{"n_layer": 19, "d_model": 320, "n_head": 5, "n_kv_head": 5, "head_dim": 64, "d_mlp": 1280, "vocab_size": 8192, "activation": "silu", "norm": "rmsnorm", "norm_place": "peri", "norm_eps": 1e-05, "positions": "rope", "rope_base": 10000.0, "rope_fraction": 1.0, "qk_norm": false, "attn_scale": 0.125, "bias": "qkv", "tie_embeddings": true, "parallel_block": false, "extras": ["capped logits"], "init": "normal", "init_std_qkv": 0.0146, "init_std_o": 0.00237, "init_std_up": 0.0146, "init_std_down": 0.00118, "optimizer": "soap_variant", "lr": 0.00266, "lr_mult_o": 1.1, "beta1": 0.95, "beta2": 0.99, "lr_head": 0.0133, "grad_clip": 0.5, "warmup_steps": 200, "schedule": "wsd", "decay_fraction": 1.0, "decay_shape": "square", "final_lr_fraction": 0.0, "batch_tokens": 65536, "seq_len": 256, "doc_mask": false, "train_tokens": 394100000, "steps": 6014, "dataset": "wikipedia_en"}
Each number is 500 + 50 x the weight over the matrix's rms, rounded and kept within 0 to 999. Layers, rows and columns count from 0. Numbers have three digits each.

# up: layer 8 MLP up, 1280x320, rms 0.127, rows 826-868, columns 0-159
# down: layer 8 MLP down (transposed), 1280x320, rms 0.104, rows 826-867, columns 0-159
up826:494496394626447511550460441438487399438460530538561503476604544516481551477559473461556483550547465471569526434456439568483454495502471475545445560515460560541526520561425374531548481456516494492489476445468553486481469521565552457494503471489514513461458580515466568542499539500623489443506481485479512571470533495509568516545455494541468520489439478435520464566531535505473484525456478473480536499467476477555488466530448616427459444573477495467568405468512503538547451523478527
down826:501499472515430473550470617513559559394498509489579472412538546514548474609442529538447478507469513528549485512550565484459495519665599531521574479545427500457433494528557588535522469544593481460493530501406558487496406510552517463479541446521494530482560520480475509707624639448443436454469412512493487614471574580497499510503522504558515499485401588524585567525560518413459450596593556489534590515471498522555570491459456584544412547467404451455463443459387605566469522421601540
up827:479459549567486669504480595507453509394615492371472642440529582527478462505475490527454468471535537481515532431494511501578493405568436550554413558508547491516514432510482517526544463481545484525497468554482486540553567530509449528452571530492506478437468499417532518464446506561425500436558485570541548455574513497549455614490601544535507536446391437512508488466483456489495512566520517440547430503551514465557539443432512532503635527505471542515518537430488489454484463534512534
down827:527509395522489440478616498523526471547525508598572581407546556513652544459487488564531470495551368576619467389555516411588479477514511537522426585477534523541503441592495451450533412411487485486496471559417602575543482455543468644526474492488429558539499474591607499479488536469478481526459556453500543561558620470591584466425531532607476463494525458507498571426559432451518485471537495544456423444473603509465525514534500499490543399657543550375440487448526473383495510475556526
up828:433492408502498472561567507479462564517506454462579443469546569514481575574505510544470584501426539499476605512520624574487435464407493422449409582509536567505543502512630453421456475455478557567512489414510575436479551524422453465499583525562543536514528593536488569525610462467480345576435468469486498512428573474497522479490552458512598461475502461566503513591428489413494462440416486533518420542515495432555586506495503445466375496489532487541502567518484506485554490489493547
down828:564484555505529441558564512598521456481505494488472526421477439519543536495508451501445505595520485492468510443513478493447542544515545486571531493459523560543458520450473474534613527460505488403484512473574501476529504558597660365436463480531508495509397485520488605463565471599524649511586492571429615463480419470410559543586502610543506555441476480435568373492450470505474395474507544477464507512563470509498494402490510525521478525545485535468442479512475491529427530511488480
up829:550528503497393556581509454462505526616412499466517480388466546457474528569557504519419457512565571488358434546526471575524432509497449459561450652539528550494553480447601436619478441484490580431416553506548418533493562464484407569486534416542584579527434553555546527487518326538474533478371437465589516568494515492446521512587553467502531562590547546478553459417612541442497551482502415405419496450439485514513528366466520463547567492494505451488538526514496476469457475439491439
down829:500524458471573540511477551458472398470436576474424532544528518401574557426480454531536567507415522521627504464556488552459475486526486481477585523556482504439517351510498502586543446462609436468411490517538532451516503558543493600421460499516444608432538455510466520421526544518520481531331554433362388525470485453552437504490578470507504448526567457601518532508547571443517447472421396509543483379495545502567571326446430451593513492654520514396598540510427450579466488490479538
up830:455500471471461450488463450537441520550346572440446510480532605482360524501463412473479500552448527543527530483535451495568490535537473520514542578383517409494501540536528546483561624447540557453464541521439549418450491508508600469458471522554435551501406452568448551505506468495404482560472506548431555421605441514530454549582604426518555489561607442462518544406473446389496512476465656517444463491553526576470396527499547458483597467499474654543487425480526459427619512549450510
down830:403595555549408406487485541491476471452435480511626474541471571459537501470418631517513519552502500524486450570545470509434418533445449515528547483565467584487483537627552479411441345482576412528532546441475549505467517487447459463572480587399504567561485516594442545581508470480391542437519401517472457541468496436551518366610472430527486448553461491506433511486531410505510442553568415541440542531554460540532506515469436490513479495449500494484469493590530541456409519529536488
up831:443501555465482626379492425432505492495519540441498564435460505539498537568511489528455518579579549511511564507418414514512464510389503526637447481495502530507527373422458612535496475603493436444421472504511463448448609467571491569532628494565522500408550538433518510531576470577461511389470546570545491475482496421499485542548594471533494476459496537445388419512549517450480615590477505511510523467496441437459469470523574587421548487556498514518600524411537453540430488574503483
down831:495484521536487497484497485513499503526440629408535581581576467483539611506524505586562540568626419552452508431513474482608522493482451540456482491467537500497493393542487422493477375542544454461377446615484504517505520604574412562504575453420637540427531465500492535471568540458502511472430467490428610518402485515574453553387655535474510475490455550552433482538480549350525432410449556542494510432498551492532514450591451462588577520553486510631527374461549524375487438476473482
up832:494509477508569405433530426505573496493504453526562485567519522522509490475446450603552455614445495432470496403473477458542532463523493491501476479498435583485588514511461493490482509469500542508525512483517533517521433442543492540547507576454515428507470462547457511517437484499470513553476482580526478491473483469517493507460575493556535537585506493477455442534555455493532489555524516438484408480549552443478534561592565441444583570557594494373414480521483496567479508449534559
down832:499577493474448527520410526431474503610487495444556461477513550481586413593498458475504455552507480497389513594511497475470469482461539497530488493554532494404418602567472493499487545590579536452532518495519531538521545480437563411451490524495450523492532546500444512534504461474491544523524536531531435476484449472546528511533435527539494512502505499534483455545423454554472535532515507545520484528576518502514459495493490454490539560452445454489556497542482467559538545497468482
up833:487493566545517547367457529489532446440474495488491467414532453484520527485465506465510559462481595529542415484540543410490518515493557505527571555499449515483488503428396538531501518445523503495606454494462522538550516451533511558576550590569472467526497518502527551465440466574453502495424469513498569582513504544524444475540523475472499525479478469499411646578570558569421574561466473516465545504439489523418450439390627445435456508496494489484440368531575551578402495519473473
down833:550485505427500481466584485508605476528467485518528442512609509431462486444502488449484406429437433506507594615466572522478455409473470513523493458540505556423473549566526680441465476607491423485499587448456478478547555414524453411561450474446373439506550447519521514517477525533445474422513470472518454458541454604456437466500385408563552412553482534508659413474482547477567549514522502521495547437533485471582564593495397572483536538556507525529500483591505453503555551447458478
up834:530514550517486440532366410463494533601480536482475540468518406464550533500442546573501480453482499491529472557534550504462502465492481454550520468521456505404425474494478540458475503563486478510510503539507542500543560545537476473527478478566570478493515515438487517427467506537496510500510528592491488473464411465435525482524538499567494508569487563500535420434486521390576496531456489494532457489513540415459504428585509517542433466442481481408444502571474453511453472511469521
down834:523526506512563485492569439498596519465545463538503486581520516533526605482482471465556541533516495503712494326483545546510562540550449447445516547489471490507478388520503493548419478441433463550491537412480493527458489514438491663516482495496436617490481464509531466488507494502566519448449478469570493457528459509424462575514527504530449537446506513520470553479555496516476398431518476451364522441406516437522512495477462467458548451591429541488554432492492562535455551530516511
up835:515533407502414447489518572568558487507432514426462550609518469474520466570576453469443483554490506539440563508456484546475588501474477520516533541477516527563510432540538395499516467428573553481506530591440592538535567495542524475435564465535489507571505510446484438506448538475554573519510468460481549510512460504478508541543430516541436503527568548457489439461503523455539547487464558508481515513576385418537474475557508492588508442544480465542478481535471480452506476448547538
down835:510446485594517455570548421496498444498506432481493526477521495539426617420433451482464482492475495522580421475507483533510477510605474437445522446584457508496549429494497515522505470387468423503444460488503568456484452565482416560512555550450435496445565506424482492450544544544501423518534519505439415480510478436499554429480460490441486503474579495502500634520542477499435441512611454489551440489543512516441550530462459500524456536517554585481522404525403556527460529521499548
up836:466465484526472571436433411545560467574508474425450448553530531461447531498431511456471505449466441433479619504521462540562483509421475669499555561492410498522520486550601475486510497442523442598462506457455555587473551528545466478571476488565493504502526542529400487500546504441411531572531523591526460480573517478545521515559503550516416410514429529468520463520478441549489474473507526494565555498495435545533521546511521463515478463448548491470555505604547340536414501583529432
down836:505472553498541511477486567507471553449435477577520452439444444559590435487502445549519610542521526524429488508536517579497586562457645445413473471533517510510518494473461562465467501608504516473485455523480509555496494512507533514451510518475424536527473481440498487513498525492522519513543538477548559497564488561496473501470479481450524549514541451547432497496509483531474565509527496435595521533572571466476461475529459452492477528595516487451488459478463527497477507451456550
up837:491539461516448533401503382524439450489475552430548508426497498531549552447516533536478475503476497490416443558583537421509642345456553491524530465532463499461513597568529448544420474455517512518539511577499586532470488472522565505503468443499541384502526559453525526396502557525525480515487580520533425455563495469501454565513406560545538491518480505487504539580517470488558559521524494491405518484503479516456558474531540465559448469408512439466518569537447440493551449494527522
down837:472520553455450441498589582483528586482519507503436479567535574465547457466511556456570482526507459648409507468462487543448410523541468451498470524467537527492499462467502536500462508434522540410486499445486415499531544500515478441514485573478440492519586459501447560505499517490486461498573477472624466473437495517489454474569484509506480530538443431499544422370469566528505442482500507530536518491454472488601432604500535534526550569611449518554531500500597504480486466490547433
up838:498481523504477507487459515434430495543459505449537628514491622434502441491524532568413504538426562496462498425563460458438465617420462540608517511509492486515425466515505457517527575508475548531518521560473564520374519537405494486612521539396506521507595486451539510545501475466458476404513598504521484633558523511587527469455473499486452418462493485474443505539464446465536538499395514579468516526473432455387522415591515578432446523463568453525457473472424465471453528566434353
down838:436432551513486451491524543534567518483521489506503513596469442553548503549541472447532486452409479504423459547441573507488476467600506521517527385454465470528456540474521503523532488477566494457553474513507480421523477506481534483566488536452525392435568476523470537447483518568491491545511457464524503479478499450480541543416518477499453519491477517471548501484596485540524424503453438456548558411524528506455470449497534382461549477552452592523475504475394599505480534557464622
up839:453501508525403447494454522445484423577495462431483613456551520513537526439497418527410462451578535439559431519492591455445446554411548509477581622596470470511510434583532497574494515492453534532531514518492526551571473421489543527505506615488525554504465515539447450531428540528446580529467554556556471605422454485579573428504465552476487431444495516542384474426520536479374472506474536514540555466472508531437451410523433433449451485499540508466507469539657502489569507495512403
down839:443459593487577476485512520417490476527504520508534481474497484450614512427499546393581483460618475483497510447448447479473537448441582485455482467483546506499510402601533557494478529383503514440519542469482597508440531539500495507516515532502517536519511488502458510580490491482492479553415513506436485487549454607494491504509504407507393506467493473465501512539480530462573430529528511413590541465389494481562525495421528499504463514603551432495492591554426496548421530525552518
up840:464407603465428561514539522536518478539479454505616412571525531555429533446388471411501511543543560444587483487467454556665624511387464553442482525574460498519461423559492476457537572438571385566502520532484440545530495570578478646441511404527440520527508521552442478431481548485419523511613451406446491393565495516519476514534533436514562432547458388553477519547496577432485459463454435522396555466487493543550509635415494508575502514538548527407565495455461536542450421479617514
down840:461496567516523431503523574453497416545466540518511519579547530575450609558607465582510462419563511490446495527614502409452574498449444498537523481551471508434456552514455434504459533481544479455555600550529480512545419471398454501433467580459470464489461573451593462473529490491515518522446440551505437451501510500479581419439452539499485499459491527518491555442435512459428543477477471480484413589569409532468530538508490433428445507506524572502501540515504384501512535553510512
up841:507465492503463447428532517419452474458507581550522470414456495490515553487520594467614491527533543514483591540430422498509508452501431503465479471502479500494475484408493469486430503513459470518492526469470553513515514512466450502523479508534468523536456574533576486506420417542492545491425502456524514605570577405499493458470569531468457503507542443564436538553468458545497544467462617532467583594453406543519444545484507558428500517644557526529409521582562513486469428478596443
down841:505485534473378539455506499486513492488579561493450427535552408514539485489533442527592461410450545484436602607493524493522470487550429506503626532485585450506482558452522519458431522480524504446479474525509558511510534480512561490538484491479483427497509484433502514549555533396490559495519453476537472404462532476513422476512440451523566527574431443583518520576478447504483472476500463466493489449528567553508454492487532436495419559445464513528504461518523526462604506541428474
up842:515469442474573439529535499482489556465445472597469404587594503460531452508536399489453450584475579555480586639482468517615431482505477503500543549468550574445531517478496443433431475476497510506555482392537469468496543478603438477499511438475491420493482466511421527462541596553490492587486485504504566552548431502458491395423546414410465499520557514536533449549442483499472435513459518525524495450478446443441584559470467491538542496506422499555472475537542531461538455453557496
down842:452528512487450573487501506532500492557489594452557541445452574497561560487574480587575440511422409543454523593465570567525521494477510542494473530448507521449524561462418573465511499501416481438595372483469490552427529426470581468526577470531543530504579457508548513526494476556419531553510478524536542532404445583456453529591450420558522507505534498501561433501483481512495591413547483614528540558591504454493459527406373480531451578484607498531473542540546408455502509504425435
up843:452562504524491470477478509575471519472473487469481545460465608458540463558412522516418529496434561522515603546434539519505586555504508541536463468477530392473470571513588528479470575526566501506445459488455474423478608472440519534490501542485472555470486518527536543457489500498500567404486588550541517508496492471550484542575550511442562605542498460528536422542440576471543567420540497468440447475472451584538500580547498462507520553427530498491499510547534460518546576482520506
down843:452432477549492483486443512494497546460464506519529473505512540551516561505480470488490499534558496458663512323532477475481437448520450447419507529571457542564523442473491458499440479506446466558469549456501479530511558484518298550479483560504482520468566517498511504453508555522478357440370532394426439508566558557500508457430511480443516517450555473537512493423594640447576358475436508488484421460516493512517506489503446509480520548589521464488497414467451534522429527544424452
up844:535482395523497473511550501500455397492476519471508492457508440513574489572488497481501489446507530431522386456548526508451465389525505516530462491528435470471462611473518536501460577559474488554527459582427468454530446525512474593515480428462514592506527578457500579504489497425505528513486477421577441485445457568606469506543408479424537415473524414454416557490442481474448545555459517458493490491450546526520548482546520508611521448502574570521554578362588459487572449509470531
down844:480441472531471502559498444484501554540497460543351549521502467493491390568486490577528510504542448523355541603460476512482505483521536539501480531465553524522418525471541450436521506519535528492508442480521508434475548469444511404449494515572544406507496429499427518430428431570528548514455482556479489460471575445461457491475494482486430556548498531469488455518567497481530538539504536511508496419451437430506438496477574452507477524485483502581484515454572416433549467471522501
up845:595527565442510505549532607507507535591536543487537477494548582555510499462554477588454480445418576409569564510527480521453480407598497474517419487530418561519496526537513595532479489560494519465545580478516551509438571464437446522501475512518589488466515552524485419508512435550612441561467502487464540431526465484481576538522443486529585503503549453460582403464555593524580515498547522483499477496405474504425492496532524457500610533481416514511483485465556551481578468572462519
down845:574504516460609493510553510506456474515546519510536497426508532540503483543510461534504484496490479427549473484460583526504497462461439536568511485455400521459470439497552451451512459504601444576422562469542531470476539510524430539526404471488516601492512551502488495376452446491428471464522553524487424457548589523574492577466535509598445464469535523445513505502427494466461525421480459588456525450554576520541478505579480491472617506593542555512611440445449556478514538524526470
up846:463485522491556581507563463521560550467518512563475531426456542479551523513512482529425580534598532517487527433490545453503463493533556476542502576425521512467470551425502533438462514416466555440517549550485516468510503478526488507486581517545530522613497477539540451488422491478384550474428441579454416451545614468510599407454508403430574518512504588568459505563555551500502522555435412501490500482464543580480417520516502528477482498452574351468535431448414502442545482491468438
down846:459490457494547487567465553541442504455514489660470507490479474456441471416562528517481435457471491556462536499427568517502499513519462412388625513577511467516421537492457462492481492541456547474502489508496489448561455513587578529489424550550557590501438433546474524468438558532386389480540574557481528583503463469469431513496564522461418489530581497463586527491392440586568513535470509511505462415544492449496510529465496491540561501572447477524568420501441585499495534466452426
up847:454486497492487484584548429430588523431399470460600521496515531475528572559435412533422426422465498580513496493562578485404459517490557519547556549454524558431442562466519511421419492591534547533483461576483567459454471477525522547535503505554508581486487529457528404433558520450566536505543494321432327542464562571493617449521482520479557583548414477563529545621456472555369436434506446454466498447512424505494529486414538493489512510488446493514589551487500450498399521493500424
down847:455578457512507436512506510454452490405412522472522467516518490568533536575503551521508491488457457561473588537440578532458518446498568532415457462474471472581437551469417427512509566503523445461509381519435534477567465578605584460425544494464409459376445447486472530527608359553521501465563567586423601470551504423454461485481488464482470565553514530476400451581448614404513452530462604500459505499478504464522417528514534470434464440567442537638393515554526521488395496463461481
up848:512411547417428396498555445437518448416418507462502491481465578503522411487535531550512474484550528399488505465523543439469475436531490441465507552540505453548457513483485605516462528504480512450501505485490481481455572478517488460448501565562573544385492541472548530526461527450613554490531588498448478415495447530487504466466506464455518548525558561422475583444502582468482494388541505452533477442526461498496442436652494506547555529526514551474446345466533571550473452589351537
down848:528495435480449542475366492462501432553588510506404448478504479500547522449493468547522483544480533411470460540505528567516524464522395441547533389564598472552408462492476371489425415479514498516491467509532559532552535498603464459425472505527595513524415520489572548508507426464417493513461492547553437444436479488467495483575568451464516497482520561541531558485446480553473540468422480485500547446560537475538589534439569515519465566450437491492504510488482532492478500516520475
up849:525509458543498487532451525474551468598526429534495499644568470476481454509546543521581496497493538464479474505595496511459459487444524571543551495553420478605584442610434535475483483573492507535466404446571503519501376445473474571515463576415475538590412509511535455484492448493453426516411553523463496537543510515548494472389565429515518505636477480529476470461542457599432474538445601390515451502542409377495590507531468463528502485437526418543649559512520493483535540551600515
down849:489497522472456513507507526507487583546479476505404497499489476531484355504521530500466462532472540508244530711474447463432462499449514460509469510494543481450479614558500512457476513515546476511561470530485540557490460509470585362502516469447566429515476492508465480554493494516473525509577471566546484450459483548527519478518409482502510515475527461530456418535473533462504514505503472545517486487544465542485501501484520468509491510443510508501533520499531400526500489492506540
up850:562493446501451563488443569449450464480490551540547571458544521542559515530493461537555577490536420448442537485540535584642395481492452599572467468465441451460493461504472417486476465395566541550408502420496526525548513486512497603539490528554445502542540513534473578533523500450463626502497497418503580548504506503462509531467579505527570438538518575475436540535547455547581553497594584492571547584515480400454568500468550504541488474491502468504521521504425494484450562430585479
down850:515460472568548607469468457594504432463433414460520404565463495477443520436520446443483522546469507513574487512479455560527548558481481469520526508474564532524501502630475558386560466568518480494558521501403512450529513499419440531569518577419510469466520543485515503512463476397550482478498440463411500571592563555493502491529600488388448495465518569508478625464592563452474494508649540517462492478479511448424380507513528548550474303445496448536552390438450507434471540503416511
up851:539494486511524618511529433479473551501403456471401508510592590519457489518503433473448490481536546488472543564414513521620502437516562536542505478482517477521434477549459467447487435493485447490583485462534551487587484504500457539538576459582536528571426470484577497539499522554443437529495516527449530455426547438503568512516503438481524528545472566494495551461471518546545558440476495476644491439503496507498582515505436548534501471480443492563494542439454500422501487472510531
down851:516498438530472454518578544534419542525590503566552497469475444461466391555571421563479491467503493468450521544519557510486488504499505503586477526457434515436500435470477544514622540624440490470477568492528453456460509584447491512477463457528540455443457560498541509482564488501551553498532485484462509482466466403472550481532533491551491490523426441457435497501542438545518484564496490513405549474482445543497432516446520468506505491455452485477497398472532445433463470482510445
up852:526420540452459463472512436425480412494569469533503565470537527523508483554560519471473553559453593531515526550448655462492476544520497528584498511510499468479571449529465517492482466447474446552535457500485563449499391466430550669533542565509527509531431402502464453480473505531452456549445444539506416535481503553458484569416524620500434565515445480507544414465461453514462553486450571487527538473506471453493520434502471427444535477473508545646459452506473430437562464574446402
down852:485545478486520527483552518511521568533488489581477460496492491488492453559498525523453403534457473504416537646428525458481517443521519515481440497398532515428462703554520460572549457591542479477517539517479492539467521512422562388530556484466501485431514525477473521580469436484531556460616506522519511439464473501491547460549445544518488499502484449534546454472462488477488465480444437484542529513476497519523470481459586511521463538493463443467482570504517447555504527473546554
up853:517508424475476493493556478477473503491454449573504409526528490488521532436556425508474467447517547423482465478587425527524534578606476414484510479423536492488548520534521503426496403548469440467545512399514515493484582529516568554527514445467434539531473547521629454536536551526377449448561434531469599541431506436475609555383482516450510502467530447517495433420513544514502504475593495461537492565535479405471551528499506473569504551426569569547500551519555574485473553540548485
down853:498520470493478550527476541518505533562495471465459514446511552479467425512589529482489527511465519462361506670533531520507541463488459529483499521482561475467482510575494469455470479558529517468521496501483532520519543499479557423549495458454545535463432492547457498528487549491462516500579425498557543419390490505490513517475463498469526488521509473531522496516451422480537513519473500525502532521576514567483438463463596458595478524442547509456516493464555473522606481544414485
up854:434505590495497509445510498519540489468440569568498574389542573558430472556446550479555522494572528614570475493448477534482506475474550458514559501524456489525416502528341423504613448513505497407409635512491584531482552565552574451466632439521506499573494511471477519516528570482553386441531552553521555523485595507540486504576494502456435465478499396531550545462507564464497513570498474525466535492350425531517523593440491545451431538462476543426515443487493523610618445448457445
down854:445476547451501534509425480467503474461466492443506421474548480432507542495489543453432501489353449543627610351544538531543438477492572559494514499485483445508485507492480496473524603425540539515515502558544532478463487515439475553452521474441405502459435513492365435531582514397492484419424559424447383513476401522538533437508514471547624561522487481467452504497518489474558574490580509457471472591571561446528448446590523618443564465473485377448486416552452521563465564490569427
up855:549541450557439572481367509530456495536471476443421581472524533535551520460535493482519513571465442478475514511548526417437512526565544582495511547561522518547577419579480502584454511536515520562527417488442518519528508543519457495587431458498505549533424548447570567494424509492464571454539489525528500499526334532521497539487471433482544480506536500561431464450505498508555514510501440434476558528517404426524598453431492457527598421560565523486628495602477538450460497542515485
down855:599472380497590550459548487498533530520450462449592400527538386543529498406404446496499487539495377537570441403482447475495458561552487494525601443400456470534574557407456488453522555509448436485490493478488503432527584549462421576469530421581484529537519488440446588508486573562554426591489555609455517503512473510471552570578466594565450553535538508512491565502553455418583456545524527552473338634487490589476594509478523592469448479618577506486507516483508448497435456438510566
up856:467571454508430509521480543537469533516507547517500491351587547503501457577451498575574409440539525515563478565457507454486475456443496450510542525501523593504389458531482535544470540483512411472513497568513486526502525488415493489493589524520475596590560518487470537500537530516475469433507524510505537512489557530475590492436501515524488447426562444580483559511485566579549527498611449573491444518465473479512633464420515500579538512430487502574493536513527429447520504427510487
down856:509584496551510426471554456506521492453452421471469524546441556467458593496449527550566552632499436518714481437524514523494522515423416491483538548459465515515516499513498554488402468502530515538428526507493476473459503513480484581493501488504553563530453486530559442463512486506483532433471539519485497505544521425568498491510581515414493551570511522428530566493589489491526445428473522483497545597488490471454453542493480449547595476627472544463633498527410498453379586452529417
up857:544522449433525662582394486439702455524430453467450451482476499446527486471512504561572502505509480459485497566552504484515482498411466487464574561506561516505537591546523482491440562587458523464455499530568475427528472488502480422420470531524600469491523505387508518461505557429576615384563568507511442460384464462561649419579505490508485530547587437503521513448532486468523491550483428494387508507454467398519515525468536536457404492462385549532501451528547459508482510610576480
down857:590506505510524546442562470423478495483458443518402516548502388538559513512452535546557459566542488472427415482530496557584467512553532490613499537607568527595561503526568487567525489519555471494429509575469546526489566547484497537514499509482382524493472533579575482476538501567482525471569550453531529533409468527507423527525591513485533552423516523437437471454407563507567434443489564585505426453442525427472511451484443456512580515526427452525565449568393468498481570469525534
up858:479560440492517509532535465533464624637492444556516518552498516506588390567559495543456530493498453535529440467592537513596433532563476478438565618538431502506504491532489479477479419518565435545498480500506499464512440503502562527470550452495399495483517463558464471464539525475492451466520489498431439520479556546497557440409560531469453562499416432525506542571459521434562434459489546488461411497497564462535553502510490540464518517511519441489496596429498531521505518499506511
down858:469524489507429556468500527504498570567528474514483477525515520534531440484497543491471459533466549470346519699469496516487513462462520512516504523471520545493473573514524425431524523538502501458502508545510513497476575532508582366436488500519471445514492491526506490509484502477518506513563521471567499469509490499543451481502459475503531509561495506494510461563553469485502504484501530521512461530568507490485411499476552489515474586427547505467440527445530431513577469486527499
up859:504496485521520504539544482536426437440471537488473563541547474515554447531421492601562514429517592540611536581483473526538432471461525539379475520494479438554586481484469510625497539531475584480539472415531487492432493563527485551535593493532518555512558541548518464525548534530435446527557494547542444492538494475468506538517489496493588478487513556570463586560491531631428512472463464619501488585488413488434469521512399602538529508411549600503515502535519560431547537547553518
down859:556447431434464464506454457475491517488451440482495532443523503468468500559564455529517478541507455474423446488486466481465502518555487428479520557461491513493416497474526501491526475541505498521541449541489448521493455457557566552474488547501543530464562492506325510450459518534592597433473456565534530449458476464488474540556554467467448487463475499488498516527417546503543511573491459475523504387535456455479471594391519376543516548474560513520531455450490599474463473541547533
up860:467512491563364515415387535370482516412572490558559579499467533493507513486580545429450501490583586498460576561446464419515481470475589546530511399405480465445441491531465495521488553541588493552472502519497499464610496488457463439498542537477500468464568526457522547563531497507472542463463461475477487537529502472506518465556512481547485461547485496547437488574393450463553500481592562403530446573398527512478483421512516510487496505384530555549518508551474517468569522547463557
down860:494583494578563560490487404605491483496551429444539571606429488484422529476409477414488523534606405539579537417634524436513463563444515480537469487485440480576540517383527521454518455522560471492473450475561487408465533565490449541488522459510451512471447420485529492427461383439494474540458541501523531433526539489612481533469473476578480528542525416419515516542595590488387459500541472474406504458441484476412583547462501401446551521514410491501534479522506481524397516346499542
up861:481488541424432545583490562564516463575456579550495477413588447505556496487401520572486534493513536531535480539546534473494535443474545518447458443496498517494456504519448523515505465445538385507529491454528478429591397457552435482465498484552477453540543508503444552509468543470542505441483490512507575507584663528464439597477521448499476443580432499495560478481516515550538502534567529527504465494498466498462548513570520549537546505525450549537486537511524442482647476496462510
down861:488489503550537483419500449527490506389490395469529503545486524469448552543441544484506519521543503521677436394483507546526543449493507527497448527464499467523529432574493540493459480501536505446439550498529462511445502455527474559500537506472395526551504572561564483442574492508497507502488517554480439480534499502502515540480535469464489500487525540443406544515596466493382463527591445468493523565557555430466554494536457517461546427553460548502495594528466472520459492452501481
up862:594548540415466492477534512618497477500498473507429491477489513495413479561479576511476587498482516541508487572473528439579471545492481469449449507403480550531495459574508478520494517473500505488451543505499522549435532547531491478533439443495485528509482530582494387518541432569497483507527491517494470519510581525519469587521535455403512541513386519533402295523537500409498451449566527525537505599546466472557547528530486498540522471357548417509487470437472483452514468464489527
down862:536457478540481575499502566581510481489442518481566534520478473535512454581551482506441500483607514603471533524531593532511593473495485499494542571469523460525575540424501493446501551476528360392488492500393353477566458521539523652530571527568543475530532561545489472498500613509464520492401476459567591475507465488493403489583511506426447525543548546482516529557492497560537473453590578477548549476539590572532539488495443471524485416380521564411492421503422534469457540494449557
up863:559488552543377542519472479532561506575413455448369586521507523525591475499531507439436444544490494503545508476463462485453532467453568466474532612412468544588509444459431553411580539432451460448507430477486515436468539541500435443514499506505512501496486518454574505495498508477545479482513520506532586444501439548508345498581519452515493529481517544579515508536491531516476429432478527512577510439570509428539481464454491582502481356550415491437553456483552520441616471502477507
down863:490464555518600449540511514531563513482625512466575486551455446449567486489479447615533507448482584478571492492478514491447490458541500519533497496498453477447483436525454605536572466511518475471545575415536491552582567476450531574512483547442513540568560475500527518504528535513539523529504469462566444551492516530446535422405443482494529495564491459552466573499585491453543458572495519601512422446487495528504587511442490578500447537542665541574498491499434630487460536536543511
up864:440525688472559540502476541559503462426487437491533459498482495519502552507575487445520514475384485552519428466561504442448474536510446464481482426488508471470420547519590476542469552436465576494434544628498407578461536526561455474529404468521530449531456413452395437635538470538457490552447469470469461503517610538504464391506618507491505456452439511568569465428491597466505513549398460440578382574615507472488518447599466541524530470464551612365453516493551550476513507412521459
down864:523478473535559476553548477589472386446583517495528496525565605551517428404465512443554544494464502480475549456412522464449446483498491497507486505470434608470467450466513414484431575481488576542569532500497559419494519526437520517493528555511510468545558521510527492512430412452468525543496531514524552493509401514466525476572386548588492471555462476438533529643509505462521390401502516538480448499523525535576463492373484602581532465529554554417507503511508390494442553502518501
up865:520489623521486433403486532623452561570417533556434634531520512456546557560517535478500452479585425517465522480565526473460543524469488488537534519488504468407496431386566493510583508579451591494478510513563499524469513533549552518593512505413472419490558506439566498414523492492362409491605462579551526409549564501554561470558483427519471415443444549531506523491501627533465423539486499475452549583551459496434517565474479484523459488497489495549526490443450549514492492496522436
down865:477511489517466483547437525500472480415546505504541517535528536573488614529558494459468506563571465529596540441476445518439525438522457415504432444488500522494594405527515463563520558423389447548515483490485536511512490436571506600492495506543444516526478568502470501412512453492568536491485459500425529533586524531512412493462527414484583481504512570469548557467539511467503410496501510458415459418527527491481575528454352502493482450485495511549477428573576413511393595525486566
up866:483534502540456448467527526535499527527506431484560516493596529531411389544516522517479478434468509442524486505503602523469540563468549642506459464458488428469483401445524487494487478458546450392425493482444463441512448487511532488542485513427435441464577441575562516566522471474587577462543478566462411397463446413498562421585598476545372485466520443540479422531461523501485489490567553532430478551387580492480418515484574516511423552420456524570506532579538485533475559517477405
down866:535479477462455503563534400557440580578596524418479503574591546500463509532457530511512439427509480560533470431558487545473407489462551474485490514537504471539578547476396524452499542534464538536534463521547529383554436457530491491542529457450508552544633426460463445534438526491498463498457637498409433420462519526524470405517541522441416531525469544457572555501551591528451475466463513381438430408493516581472502472420445593460526497409484501573431551476570560481362484464488454
up867:541434536499468465533526444578563431525489540586441473446533512484539496453468449516511512562568453519563515462500529440536519554533519505487589518516499374453524476515557525492558475494486533514513530417502563500597594590561526546468427559555527493448405556521524502507421503496386453419513520527545518444621427552475430483552548518489489582500598465544518408493428538413444513479438557510482520443472504526507501482556524492491496523392504549518520472548571464404495519489495376
down867:516507511526533437511464467477492469355539494492547468609557507524494515484560469470527545480505600465667440287463504462445470497512426521418554517437525483509573481508394453565491553447452439453511466471466537479505449437460407530505544453508511480487593431497459500537498527540507484525376541510495482453549512458455470481481512519481522532405549459478476539500593646502515448502517484501379467456438527406563552521468404603513466508578474498569463446489528533516442520520487520
up868:484633546442509505518416463543528481519509471558514475443514440554449536391467423469482463469568486447475445437513486449559446474580514506465557576460495522445445439452506548486461484490443437488537486518489457498448426444535436475521598511544521459450462581468449473481589538462456400479579563545457511484487540538551541420584448531521526428504438523517495545501534501486509475433556532477472583606484524602538468433472511503427472461317452433483497489480572456555545437494550500